Weights of a small transformer language model: vocabulary 19763.
Each number is 500 + 50 x the weight over its row's rms, rounded and kept within 0 to 999. Layers, rows and columns count from 0. Numbers have three digits each. The size before them is the row's rms in percent of the matrix's.

# layer 9 MLP up, 1216x448, rms 0.0489, rows 350-421, columns 192-255
100:490515484474480491595477449457433475491519466471610532505490490454412488450515476520513574549548438434488507588533477500507486462463530508474480528626512642512466499557507610525457478536534487
103:560467476497534519539485536468547488561494493409564521512485537508500458511400506487529478493587477514527527552448446629561481468483589483489529537441537451613598519460468485533398468469592462
099:470561448490476555535556511597576507542516493497587473563521638517500491360451442450619549389447486529451454575561574560404428573591526301449477487518473417496470490526457568441535506502509483
090:566498490546521500530493542551474513534425534509471501471507578598456456419464483492486497535451495367469443487600477534600471437531512545460448447490473484486489464485456521563485586436485461
097:464549471464511472498509430498634472607460593529487455462416485492529480512449400453524534474573430545544553514487449515465512432526645498575477531448522519466529418501512544503553463579500405
095:581563508472521426494514545377453492495531457477425510501482458433390500461529438497555499517546447549491539499507499530567548466379473460407467532532452407528559547547434403537516598516477445
101:486622481507491502574486557521397551484440559470544467500489549336466542547513458534464509367466580511510497486502534442490450465530548587458396516587525471574412496442518447559562507479529526
098:484469508502446483518553425486523548517498509548507501509417527468483562519558476522540475498444403536484529604532516473478503501416576482610571523399592441505476568457480587442476470470451531
100:483556500562620461397412540531501472512482539521547558506529525459441463505541389542483591512529521468599530484583538525518508481579531640519519526490509487476444479548446539562532518544523483
100:494469490529445536469452488453568503482523631452519450507555413479542439474499411453489524541522497451544529464565596498600520470469470518458489484477485517467475581546594578545598475548540478
108:590477507403483572534470515428444466501490442525538488474474651471550483469509451465513482537492457589471531528522531510465493452495523482448571457528358481499471495477505559553484360487538513
104:477530539495450479510523468442553503475485493438448486492550588441498522493514580509549515505516452447526502651472508514536452519487421523443513422472579464510421525528465380501424518431489534
102:520551474546484528542536423498431447468484533462508588487426477551497519497430564480483545426514502502578568463534544504387542467473507438474498450463488623500474484533490543482443502433512566
095:478575594506639557542426603404551605404486493504406418440528532534553421406452517476539510531504523515656427502552543592541478430508609537534396590482491390481473511504523476530534446581455620
105:471526510474419562623554361493450454502580481438538550453556434525361472395536453602478552495497502545539483574541431516478520430478488421457484482578547505539506504506500512398561452464544513
104:504599477563486458509527480577555536472521552455530472498551513443486497521444618572460495525410450497590536395460553470491431549492469480439510525540538504554486545436533469512560511546585507
107:487522505486474511422560630538438486526394436448533568579429486504569547428490544492487490521464492444533513491538550516468556502455516417547547547605542554466535558542559452435423527485529498
102:523497448551482486446485493523590438466500454396505538523497462460473510463541583419545502599480548520438515426526502540532555542493501600514595492553602466492357531514501526422489542585555427
102:520551520487543525433476500496469474604498512549499473473535497503505465497538410506525468431501521463525519434616483464447498481470495456527519470408509535518446468509503556452499509573507411
110:512560556522452439440507529564529426438509377435578530455471506497540549559502442487554557347466466473525531507441443467538515520451502502596511512518564518539460452471542511516437601512430532
100:514527498516422513436590545556513524461460510479533536503406471566499610494528511453541450529544415496426611504478485591582396476571497401554441501451405466501404511482503581501490523518547537
097:556487613467442612423532465481442519579503409534577479515459543505493528546453487470522538427533489548515535522498504416574580491469501583501541504512452451526486466468508511525559474527377438
100:484470494507570590516410405529388499342509452438513467422532411450478592542412534508540613457483460471484523454529422477489541493518475431549498559591496503490446535431460483576454497439513498
106:501519506472629605479491532485556532528484510422529515501423467498467498468488579480473433526497424531554443476466534498434488518498445483462533481410480511530459487466550530573506541469470454
096:587555505545583491387524504497411542467404518576568541418509457520559530579477502543543491576461485537500574512452460556465470526486465536481606452545502465477540510482463457515489489507551490
100:478480509650448535463535497469372495461510456487639437534504455395450415465485535503501532533555494562482525497508513510558473415410495519508489447590579423486518570471574413426571441486600499
102:538471528501512560527453476549438466533458494500492510486456552458494561434496534496457437596574397482442496555527545569426488565423519496538457582549519521460474442551538451505503511498418447
095:445448490495470452482483487506445479539532553543418526481544521549450476429535481427467508499537539472530483478496527510455498543455482543445542421469514366533541502535525432506483498491617541
099:459533426525503544467466539467444495534481481439545489502488581579534514477364542515498527478549571555442538501477542474533543534535433474592503483512598545483561531377528532517498434491430409
102:492541476484509458581587506583496442522476573545480495497498539394382440418459550499470495497496446611433516462499447504490528501517511437549468459505618544516464528381506412519430537491479458
099:486464556547562545480492599613429555489479505511433445398513428408603544478507548574462421417584496528482512468591500467496521474447506534547580577526553469578430498587558470420439544509496588
107:426514488491515551479454376546479474475500565404530569457578476538436510502506445498498485555524545568539575392533532389396457488501546494393511460434442433528531388515520362570516470520545503
100:466594524509509556567491478477549513493576506514597473393418523429509482456444554516475487495559411450462529450546563497506458493502530510576473563451485515469498561594524616490528458547481479
102:546498437455472474501526492508580467480477445436533479471577565562605453402449494516513505517575494497476459528526510533551472500426579552542431485547513455491577589448474479471468561474509624
102:459450521378474535422500507440553471465429424453452578401455559497626409519473539456650513434461415537462478537542529554475439464482526540461483560471557504502611442453528442474510478536455515
094:485423527457482558517443537494530435535491566512590486513392528459588584516474501503498414497573506426483590474500483435528492402555553561614553471521550448424571497521498502569565509439556449
100:476601453486593463521572572422519500515545500562532579432547479458454537411511558517485477515446482528536422529605503568503426458456497465494516469490418548576524482509482533459559613508458600
096:622419557465478599514479539566528467501487461552520493462466552511473467589541531554413437458585507477442478526501506392516482394468453500489501502445576493501548538629566490577502434560517568
094:494506561501437493516562464531485597460451502509525520454468516492522427620430448477555572573575497421472432483508525472505558474527461538453486486495465544469474487483460558501604460487482529
106:560572424525483445447514433455501403513571508530517543429484517454512472563520435470508454534521597531471453487463486598576524497525517585497450585452524546607403508471467466459555450422590536
099:540571459497444523516416469583446388435496469422527559447553533493518500503583502529486450453439514424445557525503539460467514447441481479514515467451478630503549509586542406532476582530421469
099:507503556527432515392566596439558448494490529584564440499494490457427463508561462524532466461443477471500531518547515395505478459541448504382469449420501446413457494545500531458465579546618458
100:499553480556603399475448516550528577523550503559578536584574520499553608471523456526578544449470515433462578527548490581554553466554473441557538592419425548577406518554532504542554524536522440
103:500481616563622470419472552486443519447473416561456530424537457480504471459538464551484496492455509511419560549430463516541432489465533462510551521505462488440506498347515520464483487549542509
100:406479421444507449522529589538477492597443525479480565560522498366459563446435518565453518451574488612505495464452509419560481486461481470525519613485463628558414493532516395587484521437473512
102:453431524474547536394495478586487479459415472514567464419510514474468469427469424542453448454537476388507442598546538459552584482498581603555449496450613525528519572551503524518531548592518444
099:589468488544515453552501477474482480522505494452532504519495572568532486525460554426467526534467585484463483593456517491518510428611523438454502537499535448454509495465463495419507454439423420
103:452561507542468513551541471410514444488521545527528463545527554563562464518508563512501514574546598536436578533510465593535525520511575421533431487431449503559452419422487481469597530480527483
111:495569559552512447501524463530532517474528498339524477518588522493478454482507461431461434459567516406542505518506616509495508437584526500515445484450488467571410497555469478501500449400516557
104:413525545377680468478520523397469458500438514467438560432572492521509528552530447552456545439534466482428482486476535528482489610477567446480520415474559434520539519442501494484490579569461579
103:496518492527348622560509472463539527433382485500458548488487467485462519516581524473509512561514540500516478549453577434476521504468509428427547498535540526459382476433409520537493539544526544
105:495514459593601507476561495517455467483463413561443538504520445552426475437510559482606535463520589463477490492458602424461509560543439448545421456487534537571473436540432581414485405516555528
092:550436400537543477578534392387479580510552531449532500442463558481477472511469480485551558532504532483438591440501520504417573533427506489537471484477479497473453450544514434494624465525549473
104:445515505461511434475516514481505549569436472399454568500528460556523483492478489520482491488503533550571531480479552495482501467403475442502532517469523520504428514499454438451528454476533562
101:526443516475598519472438532504387542533469441514520498515514603465555454474467428531530513645507545432496491624527498464507562449498475491471516503566432566350446400564473555602534458484585493
105:574637550395493532388505519496593486491509483620519488481566546503514463504407544462559466418451517532512592492483499492528447478514485508403454503510580459432469498504485483480473469589449588
102:544438507490511534498457546551470544517525466547511446544456543429509446520522385517463454494503544540486510498621538457507578467555463477430485479492535520507580529552466492547411471461498465
100:434497494480453498546546449479534526557501502509505599611519509488467538540413416484514430585594562492565461427468478416500483494513498405517444575472458518457523523445551501439536505481465483
095:548449561521526559397407498564522542479477586559529450443515387444487478383472466484506556446414476533454455559448529515412481554562526510545590561392517612537534460429595481481586485588491558
095:405494438551569514567483489516565412466555409492438425495419560514598501521525462513564507379510515492512547451454424500556485451467449546475517488641510609528492476498454585555507546495540539
102:498465551490432516503603579460515501487495519522571470467475482475538504567581463520465445590520553532578523519572461477569509427456561520458526485513509478463572607588472564517477543409588487
102:435475435494476444487517565432566538589560472481456517506437450440470532474496495493478467452559539549352604390446492446507554467507409579521485573517592578580486479558446597476488473486485544
106:533514510506508369434552527501473434441463515497539533470481435524496484542478532516553427542432495557500461433478476581521478508571438462421484487573435428474530476464571514573588515392573567
107:485556436481487429506541480532467500516474446560559516435477497494545456502492492480433494475557579483473533587395498496448507551454522628529516391539483533405415500573502532512503501554516518
099:500494487492570473530587531515497542536469513481441506467446444650518592602519445504524508485488623541537464588513480483564538507471492528495510545541383377449540471446491457573510554465446464
097:565459511521437441444511502511401487411542484423483428538511484627527462529505464502523399416532442489534462475443486456413394507500498535405503555447384509523559446418494504541463537545556409
104:509405429533571547438502559618412611495474444511514543432524461469524578541521532493539469463515486527621470481508471443496498438549442542491383432458555539480488469536604536621399424524551491
099:563532521524543459509489517517603496554485438595450498508442443569544527511473516394555503514562492580537503420485547478495369473553538545478385555508501496553456534448427449451405479476538524
104:607519538474553438587527443451534510537478420490510589468471541437406448491438573498446464504493540462433547540393546495457485500487465486496519475541581450506605422323472465604516461537484507
096:596562549521456483425491543377502522511565509528498516539551524512543370479419553521519438474456513556509448562401509497553548502528403430605553432498405477493571441482576543483436456487378581
101:482517512486536521531513536591443435588460463475398525503465487400508505463524502564499554575488452487494537509561573559517438424478550429487430488530487502472505439437523485457555468476546543
089:516460492421516351540484582487490486555545532481519490526468538497476489560489514467502500535460586565530440544477366536500560485476547474471541515562581533582480474458572490555498544493561435
# layer 9 MLP down (transposed), 1216x448, rms 0.0413, rows 350-420, columns 192-255
102:552523531457557549520519459459400542530436449464535455424514571576532426475577616527476509543525486497494527493535451527501406549512520541387446496491595593464510473508416416553474528525566476
106:495516439684457509500471476488519522460477490559471499530498526479535502416533570543501547515564536478510499587558453524470494515573475506532451486537484531476579452571587555437506392569558527
099:430417549493516504522545447533451535493486462505562526479440443534476465390606489508470473484542537487477512471531472450578482429489485459513611600596504419542498485522460513460406487534538495
091:483482535576485478443493496525525490481460504417463542458475581451585464525533482505486578473480489573480567550383621541374540457527423517489474436536536444569443395475479441500483577463470521
093:524520469509546586544479468460488515509518524515481449513479546570485491499486589460449460448612504526464431513446525488485454499493569556446518568496484518514558370511429496647517578489444547
098:495511480406543500426435481385504543473522463383570562389470532462511429521410535522504531424510545459593511543470554403553468623478520569439490427481507542508468542464491572413525556470465590
098:515496418514521430527520379493504535507561541524418582588511448607510430457474442537538499559483527511486449606377534480495576508516542452571445467491438568417503487472559576417451482565581430
098:444526524497487477483598399461529474448540521533497498473489455501441504443523463453553478478537379408466444531471518521485493470485466503539492571499516405516496523517523487486443521387511483
103:551511507512462539513536499543535526528467485459467437539429471515516558427517523536461510584548477522478519532499497506397504518532490439602498515412544523411492415594534448474416478522516513
097:598596504456478485512451411407532517546559371415514484375513615468525507535441552500457485527533578503489480483537510494433487573418467449419506469391497598442473444567544464433561429354565500
099:478555476446515448476504530476529487503547451628494441499453598539532536476530540474538557468551484532408575479460496568446527531528402584452466414481471454419465517507371538558475378570579517
107:482498493551591481554471630488456544409559579476477569426545475600603522496507471591504631510530452498442501466526494518525500464574501584512489478447402407414484397436502516370444500482494522
104:555500519412473572487479497503393401542529494445459564416511491490418546505456542546535524463566568454509464476463428490612516441452519536456489483533396509531459492457474492570518372537479495
096:476511559454587537478446525503437478511471467397547505460422524440510533634501471511480506543465503481491492566515557423533459524486452506448467498481472487586452541441575490512518502578506503
103:540504511444546482509571486562469507393535537496517377540506476466517534518499494387451466499456542439483400516502476487493496504481424475528576558460569468432520632566524550546550488472504513
102:463475495647500397561507476609458563508559455435481458585533409423501500505473441564447507444510510486487517534420507538502446550528494453515451403380550462420484547473462444343558503407497455
104:538533486575514555545574511477523546525462536493464535509429451588434576489506553499455519584528420425506507499529499520537466515436414481481554435467566476534489497496494496456556502521513522
105:457546450412510549445546527554450464425527467460539564474515526489497497527466470522556491553474600481517496461504493561507446483482380580499535428502520440513437536498486443512531451527500442
103:540528599512486457504517492470467513504519437536499555411515447485571518497481409542486491493505517499550438559549444561478508475433520519408424534492531532472499603561443458468531488489536612
116:454496483445504511509545494427458442486525514428525452428471540478464558519498446526536483494510536544476586455482564408515510489506503526492448457522527424531521504450471548568466544459406507
101:489488473448504513545494494489505529503527484507538484448546533510574542520498514503441540528531516533440523396553554364504578460493416638435469596564445432494531496465426558485549449441644528
094:457597553447531535550541584508421439474406516578577568470461473539483434421474555537451514502563549520528443504499545469469522498550469496443536554545600491547467578521533593480432487516562462
101:505454500473554550475443497545493442487609505471496511464439582511437502445540561477431551458532488452497491513457545483444482476538487546555465469541512474598573610540499470585449505498488450
109:484506503576557576514534464418497470553452440452422571409496406509470456498489486508535567515556492617500531507463406415504502501526518519410544523461570451470553493395423550480492545602449534
097:550536471464500473510433518459450473554409534508473510559566443377503525462451522499496368493412469519504512541460485494565514463453528455511535512488501456562537432465504598450577483522547460
098:529472463247433539448471541471530496521422572538421454437444493572487591455480456408466479511528516480523565444560528527550491507493542433542467473520410516535457566595475558627511597512525504
098:486551538649565436558530530589559464491452499489584468435508544528552543524468529538504470578527533574452423500656542510550505489548474615547478507510462473595543502461609433430610496489537591
098:506480428588496562482498454499527508498485610506497519495429553455444548594507513506561478491510517456527484537415493519458494536542537478539408440530486544476402464506508476480572577438405447
096:471502544521488531445517503590410562556443483527540521480529567517580461558481466451441558532469575512467507489521510557540578425571414495511487514599537478544511523589516425469536400557563517
103:410471520729580490494553607462575480418472563578568606523452590538530547498569423499483525481444552510468553544431454498476543412474390532523542548547456491570445461508459504418507449405413542
092:525474486397468447530479542488495538550592594445526386552489462458512501468471484456578522503498497537379455547486491511432519472547509477462412403498580556523469540583450431419517516527448486
088:570460561507472537503477481502510535468512496511520524569455594521572497504428553544513423495520506580561446476546518450546499470556452398501479538409580434475487455467490525559480381524463427
096:501443548476481467539599559605586478481464594509521503548450500493542423578443385581534463454468466523524548472468521475504538486437432500513466481563510401545532408464503507469497565516461519
103:518560506526542528503511464526400493400459503500484501455447472573496435527524499505521505528482575509494466522544463466537491519497468512515504572467495581442511530554443412434493464580463430
100:464493503438455526421491514520489427491557567456431433447605540478514596546463485559477439590451498518535552490517446466560563463409470482438424517510546544528506457418540446521468431555514483
094:444480512486578464471581534493533432448550580558373566529540508477486557521547467486513493489496505507495528534418415527565545480500490469526401560459493445462519508479495499540452505515502504
096:493584594492644474543606472445497459493433440492388509402486448570501517565542509448532508523423536494516468535452449599384519419400447446377581477503517472507529489565426545453507519429533490
100:466418489478523485508495556440533431490428479487533399555408473537515458506480500484487477547517472568496497447506475465486461490500548557476412456451563564553409536460527464643513486505526457
096:530402385590514531538438600551541447521462449512567578512526591527492563498385494549490471510509448545482534608370494551473494426497542429422468456438466412587519507512454542452510555524515419
106:543432452586505542414516422458490453438581431533447441543503521343620447482467459497460455427472530491411599477403565538555604541465543437480515563449509527446403548562432427461430474473624574
101:533571506415485462550501490552546516525538499538468539599504544502534438469486482474515456499461512557512451535467531561528473496475488521443427473523445528457499430518454392508444475583582522
099:469443457469563510560442445421523428509564529474511509476478480534453499552447520545438533540502501449479509436507476482457536497577556538459509581526421438581520558477593510604522403491556565
102:570443573524473464529513500555503510567509480504568515489600487475504470468453473623424541551547456443519578446545485453514452428473561484527533508518477554474600465573501516583483486489494449
096:467492544498572555479537497565537513486508548524546528415522463578437487549572459550432510508531433471487551529534509434611407510484582430517510465520423488450540460411474472565499483504508522
103:430555458479389501526491567521473550514468484429510505605468524514483532476474502537520497536457526428449569520471488459598473513465491432481484485483499632498487520522494397474469493493495511
102:511494530417401497444457530393569477514493481453507516592512596468545494460478526493553483510466477498442482524391483517501527561463500516461391497512498547547550624512429586496457573558552468
101:578483533444447526524435443496532477402532515497545418524557557506506480548453477499500453546521577508566564573569450479425440541466486535472557442428446507509531586486434458480521457479496506
104:564472484563432590496559457451561586463435523489514540510456527416444492549507512722487473494485540527454360553439534577589464497513548433487468530418548529529557409432445516427440465471425527
113:501490366464507537582578507464386524480486564487443398539564513478423576519421493586544491543536576461493529467514525501518487539523551614442489505483493476404487509554467517434437494511519560
092:505488574678540423563568471474466498569447500534456463620508501509683489527528496519480463511540479459466488521504514431486459506523467507520466506496429431517467511484526478479533510469463550
103:458578573460461545543489543431645476452407449595565554470469406529515484567466530621546447488459551509447481494390525436483360549442524495571486553465584480480460497480456446562543450472447436
109:483427505567496463480539479493568464433521475669535478579464446400541438474460474412516546466446483446503459503522498449461494473535461566521550518479554419452530453513428515469454489468534503
094:514449446426463545468442628446467489456464609435441510513487474434441559515481569514480521573446498537480519536593478477442529479541457452428493552536481504465552589381553552473422508465557408
107:491493545485511577536558574472495538561547426443565458465497467568505544520516431544469506495511482580526540554468575538506535498585463595506463418491528500491469544505431538530494550518386548
105:531453463421516436517523514428541496415543511511573511425521518478565556409414421467512496423469490492446419499465514558504538520592467487545511573538518555449495677476386516593507519490522560
096:472514466518582589516524521564537453444576477433619576466510510361445564502485524335492577532419487531501545529461522509475510536470508488412468465528467394577507562473448440517524465499416494
103:537584488457476539500431471521397558552482415538501499387512465562566469493446418461475496538468559478426452461549513527514544568502470477527474571427495474381508522534461544396431528557506481
100:563535469664550451448491563516466506558495435536441532464618430597511498519465535529529488519558451621515523488553556456492464552372575545445510558641494530495419518471521552471552533577522531
095:498600554428570483437544568467501538531445530495511522518548518528619485587475508587564398522588515508474530598412506454504502479511499591512514513562548472513482581507580516559614512474476594
094:506503459502511458443593596542437500526520587466525529583443461427549495509416522504441520557428430541504414509594504515548496492545488535550497395468468595399412328517410521496527482571455568
103:464468418447511540479515468563423462488326530558440511453505470509552429489516530487548526501522517510541473442495646543429501534527496501468487560476532633446510465569490558384461568506477482
104:499518582495519378538487532488502460534581519517516512509442531436487550419549425475462385413423501444411541538566461478570412421481488470486511442494521501537476556459510495553502504541543526
106:551469453519477498447521502522518441470534438407471574520530538477513456604506535491462489509502522441407495524518415480546567482492486493515541431453525408505512508515535549557499478545541414
107:457552554425562536535593477565508401535494595513566476479505466486446546530488507630483529583608534633399539568465512578520471537495499517490565481552527560450466497512443474557541536497570523
096:508501522610477439477524530575559465449504534504496492492434521497497524507571527537483560483407487513492495514485405499450532461534525441573371518486473501494587454441523565396534478544421527
099:538492504548522515449530537425447514545543521554496448510473432494491499426472472506515503471608416409419505503506443483539414482441480551355493594453415471515453456538502479492478564549535458
104:531462458586508484453510597463461425506520518596581500493529473493542469452466570612545435553606423470537482567576538421509514514464529465470469545594576486506438453514495419543489439464598495
098:514530515475550475433590428404500527521462434542508453539466525522549449448509516485478341503513431628607517492501482448507498369620452547547542477482505457510421497575528594420487505523489408
110:484507504420469547364455433591467511478619409436543534514466494449517545468543576508436540443493513436503448468522568420404503467437460449461522522500601485490511508450538476514494537445523541
099:513479436513488427485478453467515490441528453490598429512523513472481504575507505529493483492581511422551441547609574438521499515436433491469566490506494483552417379450535527440573676500557534
105:531587512521459511473577477551500502492453477524449601463404491457537515547514550610500469565416517561507554551555514487493503489459579554424463464473479541499524511375491517592494472459531464
# layer 9 MLP gate, 1216x448, rms 0.0487, rows 351-421, columns 192-255
103:453485373504545562515486596497506475489523487513518490412540528457441443476427476457584416406485476581521553475434451429489523525495514568590494480437423505478571544512516433501423537612431481
100:439557598481463533435520497480545491479581473502496492509442477513483557461473359542487491429446559532505447451443513432481491466482507422581551463479507458430620533395552436408581510509518441
091:498478437536524428487464485508504420511439589525471502560560512468522504594572466470368509484424500413492528531551503564499451518478449470487600439495441527486523426492474565588442541526594512
095:445456615512513497601537539400496549515451494412605517497513666553453583590544461512507423565431473576496568533480488494532537493510505560472498474548506574473463578452490499426512481515489440
097:424480456468580503349436449532427585494517475461524553487547444467445559502480484576549468541470503502586505600477515448496495511566442458447543522435592407466555508536531463524486552522480552
095:495511449477551543537546528457479405461442470431485481463541536559530512467481564487426539505440522423541573551528473439521557482479464528514490496471517501498485500400452485537467523568463464
096:486544481505501488542486530572504480514454507493458505471516521463491525492507424511476484509545527442524442476553480507465491562399459489521457530404450571468502436452510425451535505515472446
100:497576449514510462549536454421502484569476536456548462529569507566570463576547475600585522453579518528482550460492458424469517553464458506556489495498575524475502494494481549541460425506463528
093:485479417523567472489596555592571564481550518483553524507538396460564516521503444486514470476522467551498465527510518460562601427509521508505423564450544481499448586509570516437444459515417495
096:545440558631516586528520479540531485531486437457451506509524514466486511531455421500429465558442485521567454415514468418404534444560539520481583503440455500545561594479553459479465481510542453
112:530478532553532517544569561447485553437565541556501532445538458547506484554462582531452422447482479474501408441575546504540487601481511524474490525411455401498492502374572470487485503502438528
102:523485510655454472535504462558437447472485481477447434509535469441539460476493513565493434519558452421496457463401576428448485558506558521571508494498519516557364408513510425425489542393581584
106:506498557471531476566438439491527531487557476426488423457602506562498526438405480563526461520504459484448505536483529488523453517518557517591527567421560451514500439582538402548539519498474503
105:472481542434538517622510532532524541482447436458505512507476513488518437508475415472549535516487470459524510541526466554474500520520554540498391561403404562410487497410518457475459539508380401
092:522450518539387449554513492419559420559465392531431478541465482466484541490496456462476591471475480386372546540552510562455545513529432515498496445504472526435473573562456543429485473481520493
103:416515477556474450518527434541467495530509562608556524506572505526403425523505476493658427586464531439521493531467489490547521543428475504493517502440419477497589571448493583550529514580487557
101:503517486484521578448480526552440534510485508497472545549505397538501516493473491545530500521492515499572599341466567528474497515496470434578465427453477528545497489579474538400393498468510456
100:471538440544527516538496394547450566450517523479426553501536562484499460453521471485389451521481512600465438489496547444513480515489580424485495542494557421463453566535451452539475562467447509
108:492466601459544528492543534558550495485465440568511513465511458602523379469519406451581531485493479483470582416464496489487509500529500416493437503542539518457483481458466502458537544482571515
105:455574509465558512501512474573586490452505486481461477495546506605425452509391572569395441509516544467510436484400426462484510599548530478480564496509482498493471514462544465403463542453492524
095:471436535519485529438538580518488555498538585532488446524526571490533520604428516420471496434502456551517512494416541410585470505509490514514477468494543478476515447509486450483449512364538591
102:439431563475531452537464463537399449492606484493517498469478564416465413521383568502511539463549518513522503541482590461562508565457545487515496463567442494551454482581501485472407591524527473
110:447541488487503483562499564448491509450508464551537473501502474501506519535438469493502482531465437508474434592581552467581523515584590517596462463425527522464466505428480467523583483592492451
099:520536545453585436444459540543509541386438444530496534498547480432607463484432524496519577544514513497446418552460456534608544482545490503557491570368480571392602477582488497528486440434444526
099:542513523732472556497509543617457430548457505598588527524452533597531482543504450435473514528508525544472533392411512398525512498494518475510459506554473470390565436497550563356488486480490444
106:537429554465490504550575493478515530434666478518438483502557395414475501442402417553503510470497427525505481600492440532521507512516608475514571487496457503523510437505538440546428511597511470
092:546485415464487520592410541527498474463503468447496542560551498426543570506506503456553518400506534556527508538612569573501437547591431495485457541452452460575605456526480405480528569500435569
100:590384496492482564521499597558597506437457465578480484338425490448483469452460484474471483428512521448460419471520415499573532497452506531493500491495442534463523498402434524528504494478618497
104:503507553486532544568439514393556530376510582487540520493597554521596575583524574459534509579529547515510418468535471462496532494480516487473640389417541520482444542554508594535480554539575486
099:535454482597483506505451493536556531551616592425525454516524474494470486421488574417479470435549619534431534419534465462490553422489469459481456543505544427551424489560562475448539508507466458
099:433485615488512489486499483502475552505508422445541410434549473488462451485545461530521527440580559573601508505469525405470532439484534444396486507433465360490546448556578465504539520555553491
098:385507438470500461582486477538509522499523503443492554525364494479477584493435411483547500560448439507472502620516537392523488425543423497473543525476516410517450543555615507546555594540430421
099:586485555443472398532426492508407439412548421503491450512471501413505444462493441494451462425466512474519479483413493485511531439489517508609434513543549564537560531650478449472388544579513597
097:423449531526591498518490467483490443411505483535455453491484513468503385444548594448565496518510452473435448517460493542507434531508501577461495551486489551491589533470564517474525537507550553
093:525569521548518500440512455484426459501629436577573558520495467577558469457488466555590443462480418494461531519483408457513547505522469492390513436450510423447411498442543497531477482565401502
100:546461497551561587458464503501573588523509515515516379520559532540454503567441442506530493518530517497493539528459512438514495513533617558461495538563534511416475449445530467533539502555562558
097:470499558562493448587436585408631602562502456501522451593483506521492487561550500466510465548553482416507433431465514451596464461491465463527542522531458454524519540503549511502537407494460491
095:544664478482574427480551514419583527540503556442502470518521475504518495535468510460375466471448524457488575584468471497505441490448473586521494481491548517456506507490520524438438512537467544
109:498520512481499544517524590445522436462470539590539558529427503541534485525474558437506461546473594481478475457466524468490546588559470469506453512495405499409552480562500471524565503479409520
102:496590470509509591514501514444472476498543524472478478423527464517467501532505546478453479549511573549422486484430543558443539477424519525393485509524470524474532505507526539459503434458468591
093:438400526444561510574471539396507486483522540476492515496473454547503465441477592502541428550507517584539432483498471519593556372474465505489544511484496540500602538482577524524467493543491496
101:562503479554550453516496541496570512405473463452471541535498512470533531574460478453442525482468508590491472468487448426541552547527408575564502501544512424559487453484534482471553552471541481
102:417479486461435510460568564408457398540527503468601492518456532534399485497556493543511492535525513526446412593528554460471477486597583520481528527408450513447546426582497554509529495517524491
102:569515494555603475538524544468484527527562470506585570371517477523490596480555473461422550411496518498519457481481523563476408480465465439453555555490513574461564537530511558500465543469479481
104:419537496545452546443482417539541397552488514444505518472527557578473567523605522556382533422542546507498570462531483525537589465530536453556526400492507514516431518651537484561555551567494499
103:502508549413557443471514508534472595497479396522498494462553516471544547488449478486583583494485481483427540600385544483536519543474516576416452573517542488546514466603463508492506524526518427
107:502552514534480508468488556584528454472554457547581495485537568472515516463437504475529474428406486483507545521557484481445582548465507472487502488501555556527515533604560489523485544495548546
103:524512509525458426465583533465431456407479488376541554490509542435489515495470500486519460535443534507408492489581364474394499531519556644514457446491458434452551622426515502494399460510465515
093:411594522527449542441514601493596546485465478427438559401593471476446475513467464498515473533410575504552443498490529479593492531477461512430548629491565452455502430454566517491525598547478517
108:511544489545459486543522444485484388517493559480444442530488419507572489477502438505553522576397519489460464473540563462518430504503462487471632570492478482431486640504507557439553569550459485
109:520535524511445518370511529479555512510540490499539458575531481511544546493391454435557545530484436528545442434479519530413459455452389401593540474507553454468469566482546442470406514533507510
098:566435494554477502564517545568510443414424478510566503524478453394520508410549588459469549444538493407386499528401445472491491517531501490469548433545523601478498563525531412511485477520461506
104:607583527496466573605534482508420500464599459550532467569522451483594484526482385487437507465536442505481491512501473419575465434540490483393542447425571521403477464545486500503475492538493462
104:502510492481521411605433556483442532383512484507433529528524514401522453319460604419424541531525507496496404486522582575571460526552452533425566620475487527486465518426503499588493510503483526
111:521465523561524478576504457525502520517548393552453449515461465547531418546508447538495512482577522523460420492594438493549527495548440520491548518372482535559517509483467528546415521473519558
105:383561528508590453477484526538416473536529471494559441520430523548527437536538412492539540434533473506460468451462439536419477418555543418470594484500483552440540543521495571555503570477545448
113:486456570443467530550565523515527449500451614574460560492519498505445538577497445369493519529502478500450468499508446500425512534493546483484482488495465511466505495582536503605524580588429336
093:503449441562468459551624457561568476471558386485495503515477450569439472579426414487411507478469416623548577511471418499579490533480536534528504529528568500413450477550507557448446467590473446
098:465460511541453426528470589469565580453495492514390423489502515492499549498428522475480519520472551486446450564555435487598481625504481512422458547438467486515552452458587426461493488454476555
099:602556498495498407381490442591535431542425549543466522424481478452471564528525477506506392561457567498433486391508567567489434514492419469497523518556518515522534473444563471536468481436454537
103:499606538508443495537527512538511501550557511539538520621483516582567541471458499450513516424466616499491510486516506489521423564435466469557522519462505474502515481524539483581514455469483395
107:503505509463408418528574469540585527479501496426460453505497474580527495533469486560530396558510523472424376446531516530463489511458575558368573476597470563531529495499445473460507449529555585
107:437478463471464494568465500503583464526486525471561533514501384595510568474516456573431458451457557514560393622539389501456596575502453474459515577481553441502533506465577496508420436530427369
098:424540517448474408509487461568563474479568436495475435555478572478578496468508542475498578445495479464499552551528461582489451630524462572494567565510475461533585406519628558476505449463524527
094:480512523478524517504542430435556503514528497504468515444525477470519569511397479501566369603522452533535540511394393530487545495517484514531584562486561495475630480532531473431538530528477561
100:500528517561450510444524417569607554437563431425594518501565535454470438567551483492525419517564539462587489414395541578467557478550448539587407538490562521441506444555567485530416522535437496
098:511474448462529440549629485513458549531512475569569489459514424488509535551513429472358386453598468445535472361495439482478400494468413513572545460469520448466551507457517433515432484419512439
106:488511569457451511559557467491535449522523520597620558481481545507477530503505396473465503474426451388471537426486476448601541557604499555432475500493500551602537492476452487569480581498498539
096:408498473531443569537543522400456580539509571446479525398558508440469546563453555516561506459580438454496516459441419499457478517510483561421482550464505465484594526540571467490545564536502540
096:557472404533403460459453549596465588432478508604460478519528507462468551510480561468405436493506507484556530484466527494577505492475486556466532563591468361487403518545500464514513521445524543
088:518492463425448471488555512463393464503492554570443502501539538352538547440554485520532546685470571478447514529476566544527431529483494433395461519459576486528505476453499526512639499532595536